{
  "n_kv_head": 2,
  "positions": "rope",
  "attn_scale": 0.308,
  "bias": "qkv",
  "extras": ["capped logits"],
  "init_std_down": 0.0,
  "lr": 0.0148,
  "beta1": 0.93,
  "lr_head": 0.00897,
  "final_lr_fraction": 0.05,
  "doc_mask": true,
  "train_tokens": 104700000,
  "dataset": "wikipedia_en"
}
Each number is 500 + 25 x the weight over the matrix's rms, rounded and kept within 0 to 999. Layers, rows and columns count from 0. Numbers have three digits each.

# q: layer 2 attention query, 64x64, rms 0.354, rows 0-63, columns 0-31
# k: layer 2 attention key, 64x64, rms 0.341, rows 0-63, columns 0-31
# v: layer 2 attention value, 64x64, rms 0.276, rows 0-63, columns 0-31
# o: layer 2 attention output (transposed), 64x64, rms 0.234, rows 0-63, columns 0-31
# up: layer 2 MLP up, 128x64, rms 0.345, rows 0-51, columns 0-31
# down: layer 2 MLP down (transposed), 128x64, rms 0.481, rows 0-51, columns 0-31
q0:467525524500474516513539537483492501505491505532489482476463460537501499493503507481498466495520
k0:526528484511473507509504485459479529545525517491494486438540492469474502520512551482552496519532
q1:512486479466474526497494481515484502477496480497499500487543446497536492456486479509495501460518
k1:480463480453513460439509496525478461523496485483484541540506511514488503477504454498509502511537
q2:464482472480495493462506496509500494492491453504501455494519503506481504533500497550510507492503
k2:502486499484509515472487493502494485474518514525509501520494499454526486521529455498473491500498
q3:510475483539490490524501503482477513499472513462485511524524487506469509493517507526497504497508
k3:508495511500481503462475497514515513471493500520514469472490475505481486507499502520482471506501
q4:542487513475480480521526517487486460520488509501516482502502517450509516469484480505513520509493
k4:503468477482536456435510499478510491502525480487518494492506519510477501517503537485507459477474
q5:479514477461488517503506515495505493474514478522516516509484471489515483519513479515467506499495
k5:516497460480538524448459527517510505524499483512481529490499517496514466524517491531498507514549
q6:539495455451462512478490507496499544469521528540528478510521455516491499517530475455507442537519
k6:502488501466497528444487526472525467539505505481523517509495513504496538490479488509495484500515
q7:464470484529539491492517505480531486489497459495508497529514548475516507543566481496494481482503
k7:514496534524528521474488480471495440526489453494488494512483494516492511489461505523516501447494
q8:494492532497526474537484497482516494473509502480482512515486516462464496462501503512493482500504
k8:477498532470515534535476495515503484501512518506472526482484482490493486476510497539550542484482
q9:509459500491506503503524465459514513574495520478479498507537473520455478500496499500513492511514
k9:507524480545466479460497475552498533478464480443501497513556505506514506553505513506551499454524
q10:489514528565463490441515559492469512553539536524507481544485483513467442468461532496468523481524
k10:549522498548474504551476544486524510499510491484509483529509548495510510489543507518442490480464
q11:520555490512494509530537483441508535467553525539502506469486490505470557531489523484480530509502
k11:516499484534433467565510521522550490470491504473505510506515492511491565471456486538513494499532
q12:489502548506529456479489468502475477507501436520471470498476522535540508501491475498504533475505
k12:528475495504508506528500449488506522529493521481484475534530511501449474528456475502487500513534
q13:511424531510507502574447490468520456500481523497505526494519480460490497529495475489493529531503
k13:525521532481494474480491499458506544477502483488507496470463462500504473473476521507536497471533
q14:492478475521531526463508475508465488513502495476477488498510496491477465516477484497481516476452
k14:438493531447520476519495540504475431507487512503490494558464507482484455502486493521474517510511
q15:511468514501490453531515510465500506531491513494522504447469481492492442494487538537478467548538
k15:523517501457497530511545479552506486488486538494496496492501508510475518468471506483503491504480
q16:487476499445474545492522506497527530464532502530489519544494493498499485534520491535493463505496
k16:509510483496507505473535516530488495540507507480489526518524475483507481480506520492544499512512
q17:476513511554533473463468511516490481528451501500497527507517591472545551534521512538483542505517
k17:495527491517516507499505488540518493494470531488542518500518479506465500504486492491495515465526
q18:559502489529524492555503459476487535508476496474495526484481510517476464490438511470529506547511
k18:506496538493438523529506516522493533496523533510516434472491497513477498517491517487517491517513
q19:492560535497539506526497568476512502520562498495500514462463500522502509511458534487464509529503
k19:505513485497483506489497520399529482480533506464517458448498468478467489529505502488529495514481
q20:527458511490473529475481484532442495486474468499470494516478451455503492522541473522505498502513
k20:544539518520518499512519477535484512507473484513551511510523497510509501505510456481500515465480
q21:509494491461497464482465471496485519509507493488490474458501503471541519480492483507483497455524
k21:493474500510577478484525506479508479548499482488469470479509535527476501499524460479504451477501
q22:508520507509469508461486537505549440500475522516499484510531494542444517494459524498524513483507
k22:519503472521512518444501516522467493494471490479520469450554488475473532538455467463559449528457
q23:512521489491453522541535516487484555516538499462515502521451493511486535453499540490556497498424
k23:478533482487531536528485514473508509498448529470515505519501523505500534481559541515504528526507
q24:512462490479478476468493452530476516537480490531513519518501505485533501486529456511515536524475
k24:482480460515513544498491472466510491485515461479508539491491529469484470502486547564479510494525
q25:508501528487503484556539504494556522489496558546473439468519555486486487528481509510458504488454
k25:502463479562481463466472499524478468537515483521536521493532491558445558528491492530498491529490
q26:502476512518504500508454482503503503530507470489495476513449492455508480527495499459496520477533
k26:517524475530515464490499479493478469541515496489481531507517527545489504515511502509492487555450
q27:506532472524497551518519467480516476522518521446510493483492513497489490566488521510534474518477
k27:459501517545484411489472515527490486524465486459502530524496534560511507535496514484559525538469
q28:485467471508484508493544512510483521516526494480480510466496476441544485520516524501471480516469
k28:536482517511504509513461505509544512480506520522495483506519469493462468463501471540492473519498
q29:496475509463468530503522518524467525433498524525496461495434511512488537495474543483492529525527
k29:433516545482587477489546529479512503537550535483465509531489468465500525473474519543485536506520
q30:512534515511489476467478517469520489517420470498449477512486522532489509522516525537518512427494
k30:540495553524517514488507510508488472505486512513503472483518523505504498477513531491475492491491
q31:477556513488499508475462481502492438486478490491511575525505502499500492492436489540464498486551
k31:507539481555484475494481486439524501544490509482504500488518508455509555521554537473468516501502
v0:515419499548477447484475530498517517450525476440532487490539520495447490508516498503520506521470
o0:470551512508518487500475548482492487477517480495469512493461506487509466494448520505471505490511
v1:526484468515526503546487486537530488518527493559485493478509491484440492478486475480507498494509
o1:510497484482508528512517513469497478500491504497529492541461539486526540491543511510542507498517
v2:498529504554502472507534501499489492517493499513510480509462524488501505501502483486508470530510
o2:516499500472468498492503496483502479493518483484455517489497507475460466504458496471534487521505
v3:510498468491476509503530485505489509525484494501505519501486491525504483530533532514484508490486
o3:489494504494507465490510530478514490498491488515494445476536515506477511484535492507500507466490
v4:492463471466484504519476503489455492539470525496493519520453493476519530484489500508501474526476
o4:476513498536502509484482470477515485500495451473498531482518512506495472475528496524484517473499
v5:537529543463486487496529493497476473481485482520507450448524489499499462475522479489498543513492
o5:499483460530528484515545495531501515551513516503508500510489507545530516461516521493473492463494
v6:497506451504506492493508514496455530502528491513499467478511524501485527454514496497464497479470
o6:487499495488503497502471495477516488484486486497464445524529510522503501514466532531521503484483
v7:492488466530493481492517477512495471476473542502495477512520538491479513467503517505491468500505
o7:455510475478509518535469524475484483497462478485481494520467480502525506534461488495492498524497
v8:491472528517503501500534481511487492511469467473465543510521456524514552505526515509528508497506
o8:503516478490473515473471530526514496519534496485506458502514498467503486495497478501507494523508
v9:497504439547477498486526488504516464490515486502493519515524496507512534451469498490506529448490
o9:467488498454468517486471514476514517515509499478503486528520511514488539504552543491514494494519
v10:493473513511495480503503506518495486494494503523482520489462496531496520483499523459527513478505
o10:487522502501517508498504547506516487504492499509482492529494498486501475512500492504486501466507
v11:506460485483516475508478489524481457494475525504514482478466475523499486479476493507511513529462
o11:489496475517507493502520476466499481539485473522462470495536562511503495495523547463514519453511
v12:504501475485471477489464496496543508506486539521507505557490537520454528504515473530448454539497
o12:528501527512509505500463500497477491515466489492512480466463502482524492502494460520514533542512
v13:514488483533547509501498476516509472524494521482483510501535516495505449483495487521525458534517
o13:512516504481501534486519496475492512511495506501526514482504499448499501504522501472519517524496
v14:459476490504534491504491491495534520513541451540506461500523494530493518504499483489540496516506
o14:514543485493478508439512541542503493484503551503507493495478503490501505504447508488535498492491
v15:501479520495491521523491508529512510484466537533504500531472514546459484502508455481509502506481
o15:491483518541488498516502516512469445499506470488480436520495478500496491544461509486512509522496
v16:511480489497483506454525475505463513522540503510524444560483531492463483512487522462510536492508
o16:521484520529536485477517498449531509507498476506460532491509520541506513535515506509549460479494
v17:489508512517544501464485521486479512507524500532517492497480492496515481477447473491515527515518
o17:507507496512478481523515485499567472481476527497506528536512535527500489518555499502528507541479
v18:516522512521483519502494491519517507500489512518546514522504466501536471479501521499466506490507
o18:515477517512474493529472467487457479515486509514491478483510485501521512488511490519484519502471
v19:491562482476505499506527477498545482491483481532455481514490512490479476515487500514517460548487
o19:506511464534510521530507479518501479521480483458485523488515502489488538512444496479522493530481
v20:492474488464478509452505488450519528507488517494507523513495524537507543518502536499457489490480
o20:496482481524491483480488494513512531470493485519497448493506495503495514531479504496513521488499
v21:545460534500502512512495490543541472511484504497506513503513526509531454546477517486513512506510
o21:486491495498522501474490522528455498512547508489528491487462472534483513466510481468506499491507
v22:494488475522509519520501496531493475476496482539503499485513513487501503507478501511513490522522
o22:437494490477470491471527495503498472478501497496510483512521484485490516476514513472516486520482
v23:497560509490509441509525494454504482445455470516508458465528487511509528473480483513527515488559
o23:524466449488495543533499496496518516531500551472473539515522527523503487480516503461530498522509
v24:507507472498502471515482481523530501486499512514515527510476496466506485534492534527457495484525
o24:484533508509525484471495537493463464491462519518478485489520499524466491466495441514487509508507
v25:545520510498498495485524501517503502487486488462467518458487477526501532523507512490525509517503
o25:503488500513505498507461496510519535515490496504477455514508530485479496487538477493521501520527
v26:472514492476516497500439486509491479504476514498488460513462517498532507480494441497468537505503
o26:501518514502528494473496512497485507527469517488498534504517508554491490479510524511485471490522
v27:489496505492487546529507510484492523458502517537521509499497561527493506496506508505530475485494
o27:468456545484489479540489476516505494451474502467482501480493489513514513510494486477516491502464
v28:470516488498489545524497459520527544512461491488528516555527441485489508521506499492521537480554
o28:514516504495503514511520542453481453504510515502519504509499497498483527526520483509501462541504
v29:524507480523482479524484477514466462484477518487534515518492484493533459493489506470524509483449
o29:503517507498478494529511510478461513497456469519445500522489525504463514490526501491459534493508
v30:497522537508490477499484486472489452468514486496472484508552553487489504491514503541503504474497
o30:523486523464521487523518501527513543513495511497507540488500490493555520497496481505481485517501
v31:508529448528545484530485498502447504525521522515542477476512499515506520430481502549510492481499
o31:474506507512518521495493494465511476517469543486469469501557510551528495525469484501518540472476
q32:491517516534532440507461526512500471523464486472496522522478540501502515522498496535503530502499
k32:536471468472468510500527498521500504502505478502511475510544479511514496495514489513487480472539
q33:521526540536518487545515546502486458485492512476506488501498500512485509525460510484502465496492
k33:537506530499446518516498486458505557509518548508478475486470513512502487481477559487525464522510
q34:489509500507526460540476492493480494537476498526505521498532523503518509511512495524516473490506
k34:490501468476531490482525492516477517481489483528495511505471477456535514502511486494502478490501
q35:532561452474506548527499505498538493510522519511526463476515473508508493488493517464495463520489
k35:474485495476477512542490516445485507476505522528454508485467495466496474508497505479554469504492
q36:504501503482508510536510520482543458467507494491504486518509530492464516501450550516528466513473
k36:521536503528488502485529535483507557516489524480520436518513507501513478492493510459498512513536
q37:495512498549511450490488491494517477507463478528483474482511525487499463477528527543482496539469
k37:473495496519529495476480498510455493515486471487526487573489509518460522487477531515486527463480
q38:534504518531514505509491497481532482499477493514512513504514504515487500506464548486503505518507
k38:496508477490481481457486511474513501471514496468534469467481497517504524482525569464486519553511
q39:482484537550575473474431487455493534502487451566512518540459546507525549510516560535439532488483
k39:507481492539522425541509483481487494526534451541500486492514493455501520499528531473478474492487
q40:470523540529535484494525527496510473525498490460532534523454498504470474519565508523494490497460
k40:481541541553480492511516488463459516526524523466477469464445561543494471480488522464486520489495
q41:499495498475427528522544501501529552458520504475467510480505503536458476473490545510505518521477
k41:478515444500504512480514485558444503472495471471544497520502508488493525495542505518511545511481
q42:489521494513511506544491535472510501520522530528523541506500511454491507481478483461495477474502
k42:472509544453531531526487472496480511489524499504520488477523473474489497507478474524545489503497
q43:530523525538539511541530442492500503495472467488503500509529528458523480528478536500523517480547
k43:564521475503518495457466466452550506502501488469518503492456502520496515543537535501535481508482
q44:541496478545464504491480522538500487474491458538498529501466447522513534508494478500492519484516
k44:537477470494481506477477509494494523486450487530486525512502485521468512516520537477504519511486
q45:483464535477504495481498497471469507486509491507490484496497480494523469490520484509478541498505
k45:513488528482528489486536510499507515507518464472492524483538557518517473500464502465472520509493
q46:516500493490521510512517470484496498499493507486516540511547527512486507470548483492480502489466
k46:522524498491476509515467512496477492508467507494500527529458521490541513519501510544518532515457
q47:483500481501507521481519506508494521504513487484486471519540517483464507488538517485526468504473
k47:495503479522529487436484540516469461505490501448514451489493478504496534488498523504464475463524
q48:514554477536469513541503508509501454529524538503487509493512498522496483558505557436498495488483
k48:531522515570500467522521487470502537469544544472532444482449493505474498499515564441515488520462
q49:499463527500492456516529530487494464463511487481488469488458461496512538504496472503526491527461
k49:524507514528485483475509491462496529492482471492488503496494493517482509543497508469523526479489
q50:517521498529501490546473529517520488476494510505486524519510503504475480548470548443511476520508
k50:513503501555493492507503490484555528512527565480517455480500502490472485467504517453480483506465
q51:510455445484496526510469509500477505502495454539542494500497544473493483466513497501498520475535
k51:499510507466526530510440501518532478491490470481458530538511503492502508523499480569484491480488
q52:481498530486519547479479509489491522482503495499529557509478535461474507481474464540475495494505
k52:511465499496483475513516495502472479503497509478492518531521496487509525511499464538484478464484
q53:480524531523474518516446485448522462516530493471515517511527504507477475497492515488492466461510
k53:493498477523526505492531474514497504471475519513510437501479458468520489494523500506531491495486
q54:496525531510457550520488544506502483487493512543495482518475482519488515524471534490475524554515
k54:496478497494486474504535514484513500470504475483515480518503503515483490502526508462506485512473
q55:492511505514485506493476505500486546518509520472527486508519493510518497509498456489492480511501
k55:496507482522518511521499468494537488510488543513532525526445482474472470449528514470528533486482
q56:525522481469475513485574525475543473517497482518480485508533498520484463493470480519490511538505
k56:490489476479503533480486489499522491472515511521502484494525457489534535492532521526522485534545
q57:483506499509499473539563567512535482514558502545520513492459515521528479505456492487508502501478
k57:512444506481545475462474518469505488519490513458525499499465511487504519488489490536497485490490
q58:511495477494541497523486485503538486492488470520509528482520444524510526525467550464516504471469
k58:508529499514505552497517518487491499523515514518452504473479506494513501477473474518513486505508
q59:540485462513452515543498479487480508491493509522550561492488534503497531524465460498467516533477
k59:517488498528464425502502473487529518474516499520523480528539505505499515495538508526505491544505
q60:477484487528480474460523500513489501496509492458472525524528504538520504503528492523541500520439
k60:495511503544550501516519492506484462498485539520476478502499492552493460440478479562497485486486
q61:514458492512523516528522497497507489534497504519487491498512489464522526464469512487477500485498
k61:473509547513525506497445531505528492520513500497493477467496518514538524484515485499491476490513
q62:482556521527496500504506476469476476546495497472498539508501503482466469528454495508520485469454
k62:481495568527496500525470475480501501511521544489491497525463494472491494525504535485518522484516
q63:492457522511553475497482510532492461511489447467525552550475468504500520492488480501517540492518
k63:528510536575520521523493514481458492514475504486506512515456520535540499483490472467500475510509
v32:468510538501470558522503535531507490485476479489483498487522483476460524511504490565541506494506
o32:481501498511490528444472503498422511469488466565489477514425486474512520514504480516516485490528
v33:498565532488510460511474498536467444502466503497523479519484515483488486511497549492466531532524
o33:523528501547519515490473541515517528495495474466507491523513459529550506496477442510529492490498
v34:525497526501501519489493504473542527477498504529469487505497514503490456535526482467430491557514
o34:525531517489496442468525511508520496511494473496539482488486522520521506520470466536495508485442
v35:529475504494520470496482465530475489504515507458543481514500538520537527491494512496517512502460
o35:545466414488510520501520498518538511521523524475471488518547447505504478487487475502511474494491
v36:500552492511538501492479500490432455552535517485508533470570515488506520520466503473559487493527
o36:481479497507564526524525523526505522543501533484501494516501477487484467469532474539514516541506
v37:482499490458507565452508517501496515570473506483562454519465524481519495487478459517531530503492
o37:554458432544516529495486470452475517472479508542508469493544486425476508482482526547516477513481
v38:516502498517510468487534503492470450514491527544522501473457476505426489473475462490471523515502
o38:501453455491528516510464458505508503500503538511478551471498461498557511502545521461496559453470
v39:498557503508477479491520500515484506489509478514491518506456533500501479473516497536510491492476
o39:484498504488532492479449512533535516525544489516514504566489550499485514509517503499520472448490
v40:516477510523521505516497559482486455500493461532505514468491510438505472470557489499542550492513
o40:487518452486535528500510520557489493490483565485572519486481515504492497479471549480465491532493
v41:479488493525529501503477488516486466455499508494503477505513502490508501541516475460517527480494
o41:498515469462501479507531526511502510510506494476469509519478508564500491486497479475469492538485
v42:510518523470507540519531520508492487516515518530491515511497493467587467441459498502515512491502
o42:502513495533522496514525506521483485478495477545511529522476463474447463525495461497476495488455
v43:541502483474546529500515515517496524482508527531488499526469504489528508441497535469498500483516
o43:508499524508471487496512499538501525500509496525511513513494498535495478513501478478465476420469
v44:528525489545582477484475529472466484475479512506551534491499501484520466503525519500457526493519
o44:513529521496498511510470464536496513523510515489548499513509518535470490477503499479501537552488
v45:490477455508484502527489484541498501500498505513478487518495511516468535506482521559522485523497
o45:502464524508461472506541472477502516448462511488458472493517486503490519522488467476460512450517
v46:536471480486471510492527475453500496564512504495484495476495526449523446483515529520473493528498
o46:483544505464517453503535550516529502470487527505494514514516464467473502495469512538491501481503
v47:576535474505511496486498458447548459505499488509498479467509455502489452497519514490504499508476
o47:571503509494501440494500528548473507502512476490500512499471510440513481499501481506452473545509
v48:508525459492466499509451473497477496472484512477493538510538486452509476560499521506497469498484
o48:484528508496519455492521549490503502525478452472503468501492534503483509492466488502499483527501
v49:486544444489539479518512444504537478482490492542522481518449477464452451488484524509494511495453
o49:499476491454499470488483508453472494487561469457505504513501469490490532515502451452487478497489
v50:554489490474520498494408550484526505475501539539490474543473491517522522494513527515513493506516
o50:528544454491476524530505443520487505478467530497514521444501488584491462529481503450517462502486
v51:492544478465484491517521515496472521493478542534479535489488501506528509483517451501449505504475
o51:541523470489523475560516527499481476467468398504485477506493497514492463515552513514486494531512
v52:509483521528512540491533483508538551476496504534524497496497512499525484443483509516534525465528
o52:493502487457524500479502472479465548478556511491490505512487460470514488474491489506508458455524
v53:481557523467501503532486490546480480536483523464492528502505481498486534488442494517491476519459
o53:511462486593496514487498508457525517513466482511547471507543483471497498512514466510534518527504
v54:470529478468515514540503488517525492515494545477490473485513484494492476481492501488474565424483
o54:493541486479495491511450559513487513463507475531467526488489500511509537477528531464546507551558
v55:489502496484501486502485471482501553483487503542476492520499569547491487483477495513557480522529
o55:483494543511528502516503458508507497459500517485433491485489517507467518509510543454519499507498
v56:495487472508450479489505471497496524560535473533511461458480513533549537501490525515547513504470
o56:505468545474536522518493471529558515556530520502458499478517484497487471509496507519496492494504
v57:489501513529499527506528512484528492514521458513533473432514491503536502526525490527527463481493
o57:534477495533512475483537518565518508498461571505544500536477532448482528479481522545520467555520
v58:510510527560525539461504497512517453480452523481477512477477481479489488501481502522543481511467
o58:484507503509478501477473492462495560512502525496528514565506504492472466499521497482480487547514
v59:444444506537500492513487567524499477533516488517524457496495502496509490524541469547491494523509
o59:518486506497519561501486473504472499512429539495506499540466488530514527530502506572556475466519
v60:516564504477457510498521478492475507489523467441477509480503470566530513452477504525566522457511
o60:507503525553494469491497493512527525473542497544459512473520554460475479481509494482450508496535
v61:527452509487435512505553509493509512526493471551458514451479495475525503463512500501534488524481
o61:492503510494534479499534540528513504497470506483509510481494489464505475501482555528451456479519
v62:472510451540470491457447478488485491494545506488576477489477463484521501525508512489530474490554
o62:531458518492531541554506467457473483542520531459500478489484496504536489513490472522523475484504
v63:507506505513522517514492495501514507472505479451494517435490489510446511469525521550539464525479
o63:521455478488478521460499483486457504483530549502531454508490474484497507516521481511526480510538
up0:485506520522496491493484499474533511474477491515501520447487561550471536491524496465478512526511
down0:488515511502531537539529467481473519514495519537492527515524523517517527546477479494485492463513
up1:490518482467524479507480474490452524468504472483510496526507493528490483490494487474493466482450
down1:511458489498516467484483479469492499461522522484517519505509489484500501480488470529494475468501
up2:503484510527495466528454527528549484543485524502500524490538505503460504505497461475536525516469
down2:469485520450514507481507572465495481508492463445509530531475509456537504507496517482526512512468
up3:488479495498516515507435495491497479517534484462492502473509468534522520505454507487506549485456
down3:476487482537510470485527459498489514475493471500449505496484463540547489544482499521448502492505
up4:494518524480516490508495505502514496497458479482454469481539493503466507523502529457516558495474
down4:529515518480528521515513485487525512480524569537455531512471514453542497492518472543460521467502
up5:485523477502485470501557533504540502504497511473472532443503538522492448550475503436500483527504
down5:465485516558515493484500462520513480450506510530487544467484486481485443537520527511449527488491
up6:514521488470529491516534494510522469467503519504456499488527460473482497529474551490544525533501
down6:496486498548506485515483475497476492470452468506532518499483517499523485510476475512480495476509
up7:515509504514514463562520492544495518517515537472539507491520499491522457480480523495466565545482
down7:510497464492512537494516440508526464517490475515490531482517514514540496437488516493512468516544
up8:481537484474489532517477519547524543492476513523558509537516503502501495526506548496468504531489
down8:519544500472510543490517539482548516493512490481511575495462468515555540517486518518493466496506
up9:549567487423519494485484509514474496495490506489520458518485528516560486470462477490507524536460
down9:527425509516471481523502473530525477577501510480541500508473488523513515518454512528518503476444
up10:473516479540474483502510496489523473491448469496481511481484506532500480464438516501508542514473
down10:467542508551494487494489465490527509492526486501495511524495521575490475495542520501489488475444
up11:482488454545533512462482538523514474494521501481515511543479465496470492473471507497480486516535
down11:512513492518509494492495445516520470510476512478513547494508505488477522486504541520448496516490
up12:538498510482503487510509511498485465513497499511464554516530546522491525505466521495566488515500
down12:484528499551482452495533567511531477462526531507494441524446522530522514476541526512502486480512
up13:530524491473462518490553502470480515522509513474518559540461476500505478472473500493487506518461
down13:496555488509474463532505493499526536532494492490477543522540486508547507491505512494519505484493
up14:479528519513478557456492514476473472519492472488494466491510489482507505489484482449511496483432
down14:450524489494492485527554496487521472460485507468455515467510518526464499504473510461516455451504
up15:502557505497471476517485502547521510478555537515547507490533513531494537504550485479480533524475
down15:517439499536518492473497480484484474501507485471492484461482517464473528482476504495480520455479
up16:495540480527499526488509499511496515519510508520485516470450497500465478481506518520473482508483
down16:521487498477470450518490507522530509512490526518499535489471508479532505465525567517486494494501
up17:477492493461538488471523497484500499457528550505517479491514487520470488510527479481472510499519
down17:494463518560508486520521504529520474498498493469477515490480529509479513524492490538489525491513
up18:473503456514484525501511514511505460509462461491518495469480512523484507529496505515507488507539
down18:523479520498488479464524517552476493485486521522526493490505482488495494492484479538477479518524
up19:477480478501549526516495509518511480519503471491531501510497480520529533512489511506531473531474
down19:499505534489534529491529468514453468505499463486508515536503496483524505493491482497485498517504
up20:453505470489578503475466487503524511496497523509479527504491482518476509498461485512508495482504
down20:544526455483530536499487502529485490541522494482480508479441534533473487543466460585513511532489
up21:449508489540500522516473499488521518513493586483508534455478463518488535528511429468483471511471
down21:490513466486518505507509495469533454469466512476520543534498475509500528531511457524509509469470
up22:494487480557494485543515493500545517486468505498554502508469491495459516494502530514508485461493
down22:501516509501457499498491495484482534519510503505498501507450487510482493525474520454511492495461
up23:514491448531537501506531496537546520519482494467532463531511477547487484499479514522501473496501
down23:525501501551474498500479478557475499463501502524518449518501479505455474479476537513478458521486
up24:454528484497487483486544474529512480527494492472506525526476503472511489486525547479493519501451
down24:465480497489520534499524474487531478503515468474517527504512485524513527505491467524472529496501
up25:521503496495497528482497451523462494444474543500486512522487518539514469502493513489517478497497
down25:490481524503555437495451461501491500481523506474560492503512472441466501495477492558474522524497
up26:522505522544518480468527521528479496501498464494500483493523491512464537489474488511505486515487
down26:519470495516508518474436518535504504485549531495496530517488546491503542467521494501501469496490
up27:468495503506517500524517463495501493482492486513534472504468468533538522473482531505448492523475
down27:530495456491507513508490539523457514519506489498493485548499471471490461504477507475477491529490
up28:517531494492504511488527469510484513518488514502561490536503479476493505491536480473497506507522
down28:511497515489493494506460489506495432518505478521496519480519499522503484514476478509467522497476
up29:474510514487489493498517498481520512505536489496478465460535492488484492500511500468497498517472
down29:504508572503477503522492508522491521509477502502511548432511496501488512520507463538454479500538
up30:523494480490505503520501499494522505492501518548500519521497487543505508502468547462525497498488
down30:528489488502546506531537498507478514469526475535459495488517501453500551504456512469492526528490
up31:508484504533502492482510479509488504487475472487479454507460489490512503514497465517518496535488
down31:507556534519491509491501504504489545469536442488502546501537462525529518488484534470454461497498
up32:505548493514467484497503512474492466533449505478511449527542499533513476492470493474488446510514
down32:498476499441519517508483490529494485506529492557470500521473521453524524501496491528487532500528
up33:473483546466531490502488495479522527492450557458504539522503498486479496500523533465515528508538
down33:514537485525444436478490530504451492443514486505496537481509557527499474510497473477452498491502
up34:474504529486441501430480504484485483504502487461489490470477458535505521511447496441521529482503
down34:549505481521516515502494482468474506473504476525480454501509473474556467552477469556523496469490
up35:477499486500535494513542512544508506466495471483496522539489468475529514539483468513486523500511
down35:483466520478514489444499498500500470474483485498491520492516487522524509480525456520494517488495
up36:475480516511491563495472489506519508502512478454496490460519504533523502517490470504527519466494
down36:488493494467518491473529491503471469506514502497539503519469514482477498457503428536500505485509
up37:466496456527508499484496476464511463509466516492538507520565541530525514538494521491502486517507
down37:517524513509503515495501514489513464511514526506558517529467475493507538504478480531469503479491
up38:493531496473501500513487515555512514483508499506499455452506433494474496555502473505519497505496
down38:490482495485494495474497475496525431480509504479514508466514485488563509512451499481499496458522
up39:463517477492505449508509488507485501468504568488528488509483500506478496495517460515509531503486
down39:517490494476479471500518478503460492492487442512495472491484506525499487521491498516477497529495
up40:522479514498494511536506523472529553499496447468500494513477512494466476469494526489485503553531
down40:552476523449466525451476483468488539478486512505468498488511482478510513512506467483476494507545
up41:469500485523498442507514489491468526467461483499513486481500513493510487486484496468487539520496
down41:491455500509547502513533462468520504461495514521535533509487493497482538472493461511507515504475
up42:504550494508530540489535503523497521502471487480510503460494527481471498507509532519494529513506
down42:525516510469513481497518467506514479472511514504497487471534480506522539456510488531518500485512
up43:494490541478489495500509457499522460538547487495468480515508527491510543453506508491525448527478
down43:537490503510502482537471502509489496568502489493467531531520480510488472465527453515520458490467
up44:487533560498528516455519514486472511482493514483470531519509493503529516525486486468508508514537
down44:507475477522489502502505468494494521542535473515483474504491477492486510531479498512484516479512
up45:486520512518532506518491557536521484506473489498467479507502552463506496434510501533513525548510
down45:461426473502469521524438499516515497511521480472546494467513497514456504535492517509508531538486
up46:500503516504512498493490539480499475452487519510478502488485513499517483496468502520484556455482
down46:498465517469480488486512496510495521477466526493514530534501504498494473507541509525487508492533
up47:473526483506466464461543530518489493487521480527519482563457462552474519488510489499473457505478
down47:512500494528466462496527514479491536500457493477541448494523512466458550447498473497566543492482
up48:518531480475459500480455487478504536510531495486515511458490478505511526495510484496538562575491
down48:437473534539463470481497502499455491478514483519523486516536486528541545464516549502483482465504
up49:456502516450498492507503520508505506494496522501473504507476508467473526515526514479532499541516
down49:486467488432486487484473467503486485532470521516542529523517534461503465491504497478476546500489
up50:499526476519506505512502561533449474482481519487469532496451568445508495463469568539506542526484
down50:521537562536522485448531478501553526460534458463523497497488478493491498474555515481470521473510
up51:525545489443530462508524541476497518553488461475500535531495503525512495488498505507523472511522
down51:504472503478474512485536426521535494488508457492482466523487476494497488516533483476497464538519